Weights of a small GPT-style language model, trained from scratch on English Wikipedia.
Architecture: LayerNorm before each block, rotary positions, no biases in attention or MLP, untied embeddings, normalized queries and keys.
Each number is 500 + 25 x the weight over its row's rms, rounded and kept within 0 to 999. Layers, rows and columns count from 0. Numbers have three digits each. The size before them is the row's rms in percent of the matrix's.

# gate: layer 2 MLP gate, 320x128, rms 0.374, rows 273-319, columns 64-127
# up: layer 2 MLP up, 320x128, rms 0.388, rows 273-319, columns 64-127
# down: layer 2 MLP down (transposed), 320x128, rms 0.681, rows 273-319, columns 64-127
gate273 108:525451536479524475488487484421492490516530527502479463506483508471532461478488536515524533503512496506526497511503509480467513506501518489487479456474502467528456488466516515530517533541541534
up273 103:520490529496512514496522536450480496536460520499518539506477532501469520510507516486493494505505533534481475497451489493491507532503467515519469509512464467503525513463498526494473494488545497
down273 106:516490528536513506485541474488479507498499521512454475545508460494512468461492505475494527483477503524495518536556502495505506499526501509538477474507456529506480512494566528527543489577472516
gate274 088:447559509545555501483538528463509498511487515488523498508535531509457509455471464510519492486444488477512504542483494496445509493520502537490461454470489518513507492521498504509471525491478514
up274 090:514496504501536511544489521462472488522472517519520545490504466574483469459468495527498469466474485500526517484488527457497496514549497508508509527498473492525489502492501530518526480502487489
down274 095:507518512526458496484507478484522503445499510517485504482476479476482541528514507527520536505492473471498495531476510504573513483518463492528462488492505444481469531512469528552509497495457505
gate275 107:522487528500475493505507496494486516484484495493482492478500490492471479486496470546536469473532458487502496538495534456479516543501518513495521515536497489502477485466465539512547467498495500
up275 104:507478487478536526466505491483477520509521514491488491489522538546498512485517503496484479485485512525524502507497497502505480482475467486515467513492520486508500552472489500459502484474519501
down275 097:483534480530537500558501468494478484479501537480496444504467501487543500487530518491527543508532533504477512503521461507479527494511518478473505498496464519521513508465525494507502510470488498
gate276 091:478522501493439493477499486482516529521465569478477463477491470490524500520548512494489538471546473515481483507494513536495474503553539512506558498454503500491513506553484542506509487508492509
up276 096:505474489488498489474487520489467526523454512521516532521494528520496521507486452466456480511528510517544508539456500500469480507515475522521531544517472464503504480445486491496473491478496532
down276 097:506467523523533540527485486484486476509484517534505554493497500514506532528465508536521493484497532503520478504482490501516513478485550484512502457534500480503534499507498516514528532528514526
gate277 098:512486459544492542504514483513472520499508529458470516557503483499483554483547525511502505516472536513522445510501453503497496518487453528519488485496524504484531471479541474490482505489558474
up277 103:509523483502523507544514502471503473505466500485473442519487478511486524481462496494498510477505485490493500549471489515498455518552472493479523430505525489465514467491487471486498501518525491
down277 096:485481491508519544519494461521502524516529514497467506521538488478528499503483468506498492516514526528488484472508501477489522563512470548562507483472516509482499533458467492473493544522507523
gate278 111:492513516535508488533517478479519504485489495459518455510495498486484535513503451491516485532521507484522497548489477486497492536498461507499484507497479509506489484508504460524454511490531477
up278 110:457484523489547505549481492476491502514488580497504495511442491444528492484489483445492485520502527467487498528504495489508526487512508458494511542538469557502445494486532512523508501474515521
down278 107:515510501490527530509465513437520478457499478491483534508450491514465497478536513516518497477495526512471500451496498487474520500502501503506478514554498519527541472501529538514508474516510470
gate279 103:518510529519510509511475508520504490493509473537507514524454512465502465515493538443503508536514491472496496478525499538541499517467469497533431515470490518527501465508500546499479533455495525
up279 102:488501506441480451475436484510514531526524494492495482507531504514536534483494492510540520492450530507501516482501494493442481501542479455496533506506495509470529473507450512507452488520522527
down279 102:503514472506520497536513471480525539497518452468465462476530483526504536480497520521483495481482453533500490508446500501457494456480531514488495488515509502486529499517446493506491474514553471
gate280 091:520526447495480518509501494497510528499483499519483474491505493490555528498470511435554470495522517491498488514505479529507539498511475528537524485494457467489499495467525470500519487503495468
up280 095:474507516492547510498458500528495492529504542508453495506478451519545503528559501513486488488488554480512501477503508501485523496442521527514498517533512494513490518493480531498479532443494487
down280 095:506535518497492508506496473487480470465513501539484509492538531521495531461492498514520477502487510541522501525508503482509508496485483483513481520551511496571518479556489526535501447485530485
gate281 082:496484454497464560514504512480494535495471537476528510550488514493482472543464509477519533492477498530483506497523474503512482446506500491496477504511510477491557490492544475477519540537506489
up281 092:500479458544485508516505476489445507495477475517534463461515515518533479486535514503507454552504519479471520483483497453516464505523461511498502486470522487514499529547512543483524529515503493
down281 101:547516497526508473477509498496505493500536493474497470496481514505529539477491521511469479553504515501526518562515561467482536484509451539486535488490435520470502526553517542479465499470480479
gate282 113:499481483470486545490508476516459505536500532459499484491551479471466487529533522449479522545482541529510460474510519513472471512499510487532486518557509521537509525477500509476466507471475498
up282 107:496533525485483489501490549498561494468495517476482462513508499487549512496473460522489468503482514507510507501533477469455518470498521429483501469504528500457485539507508496528531485472498532
down282 102:516534510514556506513514463480495507512488470499551488463441503472489506513516535533556524470530509484475512490486511480460500484528489515502517510500461517528498494456487500515510523505532484
gate283 106:537517474461531487509504493540483495469538498487516524512528458518491475482485495509492528546508474521486478482497565464497526488532524514518524463514449526492476484489497461497507518490494515
up283 105:511491495501459474507479545470473481495516510513445499503448509496512517493460505519451478498507532509492540546524510477535501501552498495491456517466484512452500509522499508547542486530506473
down283 095:509509487489515519449495500523494497538502492470573469519531508515527508516520534507501534525449500500503513509487488494473551523525483450509507500469475479514481482487508477453557515489464511
gate284 103:515491545507475517488513487463476534520511507493509449480491473526455501481499464469518505519468554471491484531546507470507510551538526480489494516493485480496536502449468522473515489480505510
up284 102:515515527517538471453474497475477501508485506519528463483520507500459546520493509464509494535507515432493477478532493473534527478503509486493499497486577495475510452562485489496500509518509467
down284 108:499420527522508492505496507483501515528514492535494493523501460467481483484475509501550454473461514487525514554513515479520491514502469512544533464465496534552486510530436513488511493477526521
gate285 107:544478514476495440450501525513482535505537468511514501491459478487508526502511531497522486544525508488501463478539518502494519485486518484458500492526516540531479493546512490546554495470505547
up285 102:523478520497526532518481464494444503536497484468532467481506500499474500525525498469445502485523499468515485458500486498491516515465511517510542467490514483469488507490551515513493497532500526
down285 103:485507483539507471538526491497505532511500478505551481536501467475509491454527492479533469496491517506535485505512504523512534456527486481465499506484490437474475505534527519532521472512479496
gate286 101:533463506453517535513479519504458488506536455463472438477508444512491497488474490494535504488538507504548495507501510459523519540500519516474495494470507468464478529520488487505511488520515530
up286 099:488502523493487496462527536500519473483466480487506492508525524460501539506473507490507517484519479513488476537535574494500506473517494499507556466484486496516523458475491486517484469510514456
down286 102:503496473504490513467519548469481462478500521506547481495548493501508501527538497488547490562487468479510469509537465506463511535467483536532474510430475530493518483498492524496498503478496495
gate287 098:456480522477477490447502478529526539520537490530528500489496508514463516447517489502472547466454464497512500521466515502516504499546499503508513508489494517502485475490474527553497485532518505
up287 096:470497477487518482496486477494493489490495521521452527484481457509535497482498502513537462511469494523517492524507490506528470510481502474435513495508497533481492507485499534527503556473516465
down287 100:460516466470513525501497459503499479499552522498497475463491543520552493482541478477477458538504504521526472522481508503486481505490462500515495496468514492538502507466501521490469511529497534
gate288 094:501476506515495499524526567483504525496489442520475484542521498480481514500570535505500483486507491456487488517539501516480525526497506475534487547507479479477493501468481502483512463469514488
up288 089:543502513484531514515457477526498533502536456489474517537464488487539481499494484535541518493481472492512466481504505481484498469499501464494483463464448526524490488472517511520515530510465502
down288 097:517459494419500494532467473497503534505507475495506486561468507508476561487487510505543554525499487534487528495497469474506509452479499475480521508478519506506501491468482505504497486465524493
gate289 088:508499510531507486496512510498505505482553495481520498541537527481488468475476520511490522487476523520485460500513493491545488477483476480528451517488500494492504505503500434440464528512478501
up289 091:497499540483471559508503492485484520484521533476506447465477471503466496528530517452487532454526466479525513547475487499464497448512493504538424512484524465518553492490496496524484487535488498
down289 091:510506531478463456487528458481510502520459500470524517464472528532464572482483544510498512459481501491497549479488505489500467522542531476521511506512528507515472512507524498482488502487505512
gate290 103:501571485513467488509503458523456504544546457503471481503497517483512502482479543519517539488476495503530499526468510499495481519453483518484490466503512488490514472522471496461501523515533480
up290 109:479519493489556521503499488504497517474549475521508512453450527474497473540447506499505449484494497516518508488484472498523488520483481494499444518498544470520428515508537459483527482492521501
down290 113:505486537485476460509507470518513511513538499513477524546484513472509478439517478483541539476507531477475508501497481479506505480491509515545498458485486500516523535497503477454529517486474501
gate291 106:502523466506520473509501526427468518504483491479490499536470526506483537491477489473469496554534488467511487511512468503481501555460484506509531473543513522540481540466498502492487567461519498
up291 106:485472502514558555494480494503486494487489491462453542522512469509499524502506475509449473500468517523500513518503547444482458474517498483522473507544493521470559498484482534495522459521516515
down291 103:514543494519471522470492499534517510467546488498499538508532451488486491521498488492479491472475460511475481500529527489503501482501503523521462498512500480472527472504491509502483475436499474
gate292 098:500478508532494488508460514493535498518500555473511504512445506492493520501467544489514495535493494499540479481496509526525504500498494492479507485453505498530481514484528481536531500525550498
up292 106:515477530503480509501501477496498492516484478483463517526526505505529466488522456543509492502527468512471542498456504495524495492473508470521493482485505469445535516514545454525489486468478532
down292 108:552499507519506533476508532537502496533496535485541493511490515519466475482528533500505521517459491464499491545511504521480517536521450503484524498485536490457480481485481526472512467511539506
gate293 094:535501538468546486517499456514517501494479503493497507499532472514448492512506490482495500477444534523499502517521544449502493448466517471455521498512489504512524513489474504489501533468533490
up293 092:537509536475452468540526490514495521529525505495510476527546459523489483498529453503545521491485483501526486535504511455451500514496537502484489527523518462490502443457468524497491535521511466
down293 108:498541513528516483504511484471467494496487488533512542458475484500465488489514515523589477477511482497517474486477494510492511468510501492482483471467480503510492504510481466546506509495499535
gate294 099:494517530508507475539552505518533499489530458481491523504515514484485489530469502515511463422472496491482459554508473482487494504516457490508487487453481486525522504522523472533462518513492530
up294 096:492501461517463464506512550482525531505504522486494505423523516451483463504485519535489517439491546479501510475522485484531513490501532479491515479495497449493512519527481479541480473501486465
down294 093:525463508481491517512471475506489530507562510512518527504460486470515513512522469485530506476532478448473464498541463502522470497492496483536518503535505547490490545533505504457465469518485483
gate295 095:471538487498528524463510497490458488519509505468515537533502542494478491511473452466480537495492463555497485500488489511530486489528515509480469540506509473508477543486478497540470464469475517
up295 102:485514488523497545484535512507528487496479564477506518539509522534506534462506491494514530507448503457469514521494509494533489448525469488462527446483506472508473501473493474541514496478507493
down295 101:487515526505495482541462526508527529476514552509505496480490518500472519517519501504474538535506524515492501544441475490481439459549469469506525491515504468495516500512505465473499512457482510
gate296 107:504482499484493506474478485512490494466527515493500486467561535513467506491505504508533501465480539517487496495489507450524503507506477468507507497504556510480475467516526482524497478517541478
up296 099:485538545487441501485509523511527470506507500477494498514513540423456498519484516503499498502489488471504459523492523483485491444488517439459503505479510523465517483529526469530538505570523519
down296 096:515517488508460463476517520508505479515481505494471493482567541480489517499525500500520490495510524492547548515473497490544503496520497463511480505539502497479490515508520509518454508519512514
gate297 099:513528514484488477491552476490485512511497492491505504562526542529480521500503495515490485474495529497467483501534462528460483479494490467520471563526470466467522476495523488497460531462541546
up297 100:489510479462523518484530509433519481501502502457497508453537481516503520483517476544480514481494499551480463508466500537449474485448499479451522525504492499478520480539493523542493512496513518
down297 093:480537513510462524517483514501465529439504472490466514476509442480451489482506512463446511501494518512499497534493538540523499525515521526473534497558494471485490511499544502486554450523471489
gate298 094:515504509514524471501520530518546484504490462525500501514491504502554501490508515522558528475499526516511487468455484469470498511524497511464502473448471445491515557517502474529542516500496528
up298 096:522476515500516512502505471474518498510427478466524496501534516455488519499515460492509531503526512476525535493524448491485538499528528446494473551485546533463510474510491519513489482499447490
down298 103:490451474476492491563527479553496530487508531496514556505524490488502514496493472533468523474513506560484506480517486524543462517480516467478492474523482526521510486488516481510517490511482504
gate299 106:485518503508512489493521485466511519512463532519497491531458505482465484483490475479487483520560516511499483502502481468502558556508542535451481529483466484477483488506541483545523502524495504
up299 101:435507474492443477514529492482510505533487530523514506522479433467497490502469486463513480496476557542495507493546588468516464470491482496493504565488506521474475485486534472534498499518521482
down299 101:488519508513508454484494510511479470515480500539522531468465492516504502524504450505524502472452506477486513487489487493521546484533475442475514498518512520463529515497473468515488471535519498
gate300 105:514514493476524524476446491476485499463504509490519490467469515484524462509529532484518529514490500538502509541461511533501530542478534508507513468547473519552459522505489481504487510474492472
up300 114:481546504537485491502497510557479546483550502529489496509475510489512487527511502506502464514487467502500456510451483480523498533513498466526509529488523471521488464534482523462510482465491491
down300 097:545508545502521515461471496498491541478459470505535549498489525499520517547497511506535465497476469490512511504517540510534543519496521475513498489501453498489507477508462538516512504496441452
gate301 106:531455504491490460472522504510501485491516518484489503511502519519494493501529520504508531561483522436526490504534504529499455504471520495499500527499480489529519474468466493535522503498512493
up301 104:451487501499478489481507525486506517496518552525526501494531528509494472527524518502517499532466487452467475478498485485476572497509507498470462476493504492470555547529478522490462484527510544
down301 093:464492520522492519519488494482436509477483510518429532526499479453509500470467520506466508490499524522520548491504491493494485465526515534547505501517520498509480504509542465474516555490513521
gate302 097:481497502469461508481519494503510561509481511453511509471528496500517502513519490469482554503538495485506476484510553545488541504524489491488513450455516482498494485522516531554483481516505538
up302 096:466518505538497500547510476488487465533511514489459480492487527534532473483490467536499540497473496514468505474516471505494494465504541501525437540480526509513448541517483505487478513477462547
down302 093:474505495486512464452503522471473530560455486515510509481516489528470488519487494506492507478555529486479502502495497483511542517554475508494472505502581493490461529484492482502493496543532524
gate303 103:534482514498508494490503470477488533463490516526475525486470504458554497510478537522506519494499514541503551559539520495524546475502501521499504485521489531533494470501504440527481508519484506
up303 106:524529538476440496500493499467505525475496461487474501463459483447482537535506502483478494478513497539485467510509529474522524518473533518464509508517499521499487501478478509480529516541487535
down303 099:479438527537507510490498537492471524531533494523545470483516489469521464489483493485521481496529493487535523523458492506503493507504447494513559501501485514494478512464492491477517582490456526
gate304 102:503501523522512512497465477554505491501537489491481498524472510485480506440490531508520524480446452463537494508476488496536516500514483509488466503491511471520502512477482499510473536555489482
up304 096:503459480518493490512553558515474501452481493491487522503505460455453522534484488526477476507434517479512518511524523456502518495517508506527496555529450493476554532504526489497508513510530505
down304 097:515437500443480526522483509476503522490479537522497543519442507550518515493497497538504516508488506493454517498485476543516530494520511477471483480535467489531492498521493507511481505522498495
gate305 105:524427501487464490470522494482493485463471501493485448517464506534505496474482461539472522500505527500496534547440535472505450503510556535515505500519496496536514523487512481507509492481512461
up305 110:485526459511535499519477472494532497529517507484502538533517524486527536492521514494480525508455509501484472486501485524522517458508556508477445505471500468515531496475448511531489481509488481
down305 099:502527500490532537529480509488517505492472504482515479538505555483554508524527490499460526557468519534515509504538457526513483506469503491425513497506490467475502460495479507500512482520538510
gate306 094:525497464504534556501512506483493495491491530468526509490515471527511509476451470478465538459495496488483492511480489497511461478476513472498501532493469515490510439489542485547491478488497515
up306 094:469544512488535475492487465503563490480524496538519507505434488472513513526524487504501503481510520484484500509507531496476499457515492472511562471534553487501535526476492500503488562482545474
down306 098:469499531526490473550521485514472488508521517476485467507527517514517499475415481469522492517477535493527500480500456486490500515499489519501491489513488504557505513506478525488524500476474544
gate307 102:509492520482467455513531495502492481520498473494497466503497492515526525514508518531489526502483469522475489467478527521478472493513510569500526511514513464514480546466512510491492495524474488
up307 103:503493499505436532512508505515553498498516493489483523465488469525502548508482520494497497482500492452500461520478526510494483520515506489512487537531505523490570495490488504469559482422489532
down307 099:518456463462532457484512490498461512522518499529527490486498511476494451503497464465484469541514515538485522514463480491549505495530465493508540475486494475520533516503469493520471506508473456
gate308 101:510471469476534484476527490542538550464512503500497460477476494473491478532494521508492486501506522496512509530516489502497534527477463530513522505501525506501474521494503464521498520478499514
up308 109:507525506462533533535488504507528486451488478473442502508477513534517482535459517501525512462506511478544472508468499488483472543505473479515521532484440491493498459526552517491509526503494534
down308 105:512466491494526472452502503525524484492477483503498502545495534464534499474502472512480468489589523463496515522518526480517512507528476487487513511455528521486441525460462514497475531495525508
gate309 097:532492467456488497536455478474525511484472548521500535499456452517495525502543503533465493483547510503522492478477537496463494468506495486510502493527535480527475523511512493520545494501480495
up309 094:527481506475459515474467510496485494452508519484493495518491491510497496541550537485513492509519518479475511538450507484513503552522513474542449472519501480493509469533483497473518481530483446
down309 089:519489475531426523499534477553499464516492474508522452503537571503533497516489494501523492507462523475515512485491485489537472508498507512494502501506522520545482472529536497499506489499505488
gate310 095:496496502482516473488523528482484506538512490502483542531540492476491535456503481512487509526533471503480524531462500446467542499499540474492488494494494492515492518515515520436480477532435515
up310 102:484511491476500503513539505497502496523446497486464498496514487524494516448514484468522532509471509493502553504493524508528489524528500475519529444528498496489464511511471503498509493519533483
down310 101:521491553474503504473482510500534549501503507499448539533509507531510526521527492460517474573473509470514446515498529510518525494529520458514522472476463487490491493498493507487475458445466501
gate311 105:516506503516503481537529492509441444471514515480493548484502474486511562478529519494499486499479521513504505472513548492472531481528513518485467520494491470499451469502554515486535528519502508
up311 105:440562501522498512476433461464532510535503520528478499495474534471523478495512486467494549506480476551512534504505467519493476481496474495514500486507502484528474533522443507528478483509529512
down311 104:495521492525507504523544501502497472516517478532492472560512469440550475507520459467471529485488493521512473457447505499522492504556524515508500453499481536507443494493521457541524514500518465
gate312 096:521482536534538518533521518546541485526481503516496503473527475493535480482502504481538562513511490488519475496507502512499517494514510509487532442484477504520492495481477478535501484460538494
up312 103:502527466517475550461477504487535545492538484512461481514516504487498562465473464502543496523483533505491511432534455536470510494516468496518489510480515484473540541527504481480453509480474508
down312 101:502461536494513496523527500502504503518488458514513534455514486555479517503477513450526483470520521512511472561469531480511519544503459466479487477492524516522524534482471533510444504534515493
gate313 090:502453484498460557485531503497498479532530513464488535534480514545541462463515495519488513477461519476472469484511521493500480513510485475522478518477506495466495502490526507517540484550536502
up313 088:520476518526512477553495523511501513522486481491519469523460490505456499485516531513549455551533489473501523521486435488515514485529548476454472495458516482485501500540464502471501510468437491
down313 095:521489520516525512460483502497517485497480469513494480473504490490508475492493520466483504503500496514536487479511517531490506477516524544488497472486465544518467541472546472491477527519515524
gate314 102:488538470483453507480508497487510540494500518473445515495517509443484540474436508468514507513516501486509494500500442505455512515501517518496475523495469553522500515485500500497535513522506486
up314 105:494489507501487501513489543461476464499517459485505466473508501459535482488516490480518567488537503528498494459506479516436548450524554480467519489489491509480488487498543521476462478483488561
down314 097:494508530444542475474482503475518469492489498537472520525484484499495529519479507554518507480484551487468512504500485523488481497490498487497519498527497490507510442482428487494529522505489493
gate315 094:507485500518509514531491505525492481441449533489533486465475501557500482495487550499489519486494512534512514548512521464499441428502525508467482501467532468476490551521486493492504499491489526
up315 096:464518463482501541493472557480486490461508502470516485462502511485489509518491508482456478519509504527507514492489488450497486467528536501511479532526460517479478536500540523470494472539528496
down315 099:488460457508515473477496496518514483491468478536537501495522464481492513542496465554509492557475485500462491503529497541561477523467446465481565489527483514476505491506468513479554539540518517
gate316 102:520511481507518498511469513500504511500470499500532517540501520467516523483485523511511502544508489497496501435437554500510506505459490490513489480486509503498492468500516529536517484501479520
up316 105:480507462448491521524542483501467484519511519494504497462518495523506503513490513490484497483460527554472499468487451470497497470489477564489456494457478486524524533512499536485531497491478539
down316 107:516517466534465489461494502522452500510507498508459518487494508514526496491454595481496521489466491487544496512500525501500538482467456526522444515497552516452507507474487502502498483503497517
gate317 097:456469490563523470494512543481489510493508520507482509518534477480481483539484501488511488496472519481506509550561531479492481464511489477514538484490497505477524555506520523568530518534491482
up317 099:492566489507521495509449514504472493492505477525474482552516509549501490490508529496499494491480489468468503520486527499493484520471491497525498495509503522522489463527523472492490518469468527
down317 105:517448511470524489535525427499469491505448486547488482522509494483498478468496474518475521471438511500499544518501497458495508473478502499519466493479490499500505500531513499462459510496514547
gate318 101:527524493502524522479476445471456513513455472438505477527529483494464479476516514507498526496541460476520486513484498519495497520485510518490541483520450488494547485520462493463518506488489496
up318 097:529448501479505504502514492493467458483520495513503487484501506475469483472488511543462464513434496488527522485492526499483503488513460507502529504516479528515512490501512509460488499466510543
down318 099:529504476491451541522474479509506528516496510496504491531540562509567533477521489518465529487548507522459448530512501467480505516480488497533501457547482477511481529502503497495516511524473536
gate319 099:518474479517497496508485485467492495495529525468504491509515527508483525501484485523458486484484461502502458466546499486517485474510534488516512479471476523504536504529490483518491469500515474
up319 096:499523538487537497493501492483528467506461492509480473488475490494498425474465509550522490475514510515500556490481496469517524529538494585484518499479576476489456492519492489502462483475467471
down319 108:466483522539469528522537481503548501551481453496510482517507557538490514526471478477518499521478507507521490501474485522501523505505503469502508513518481483498509512530543543496526500482497495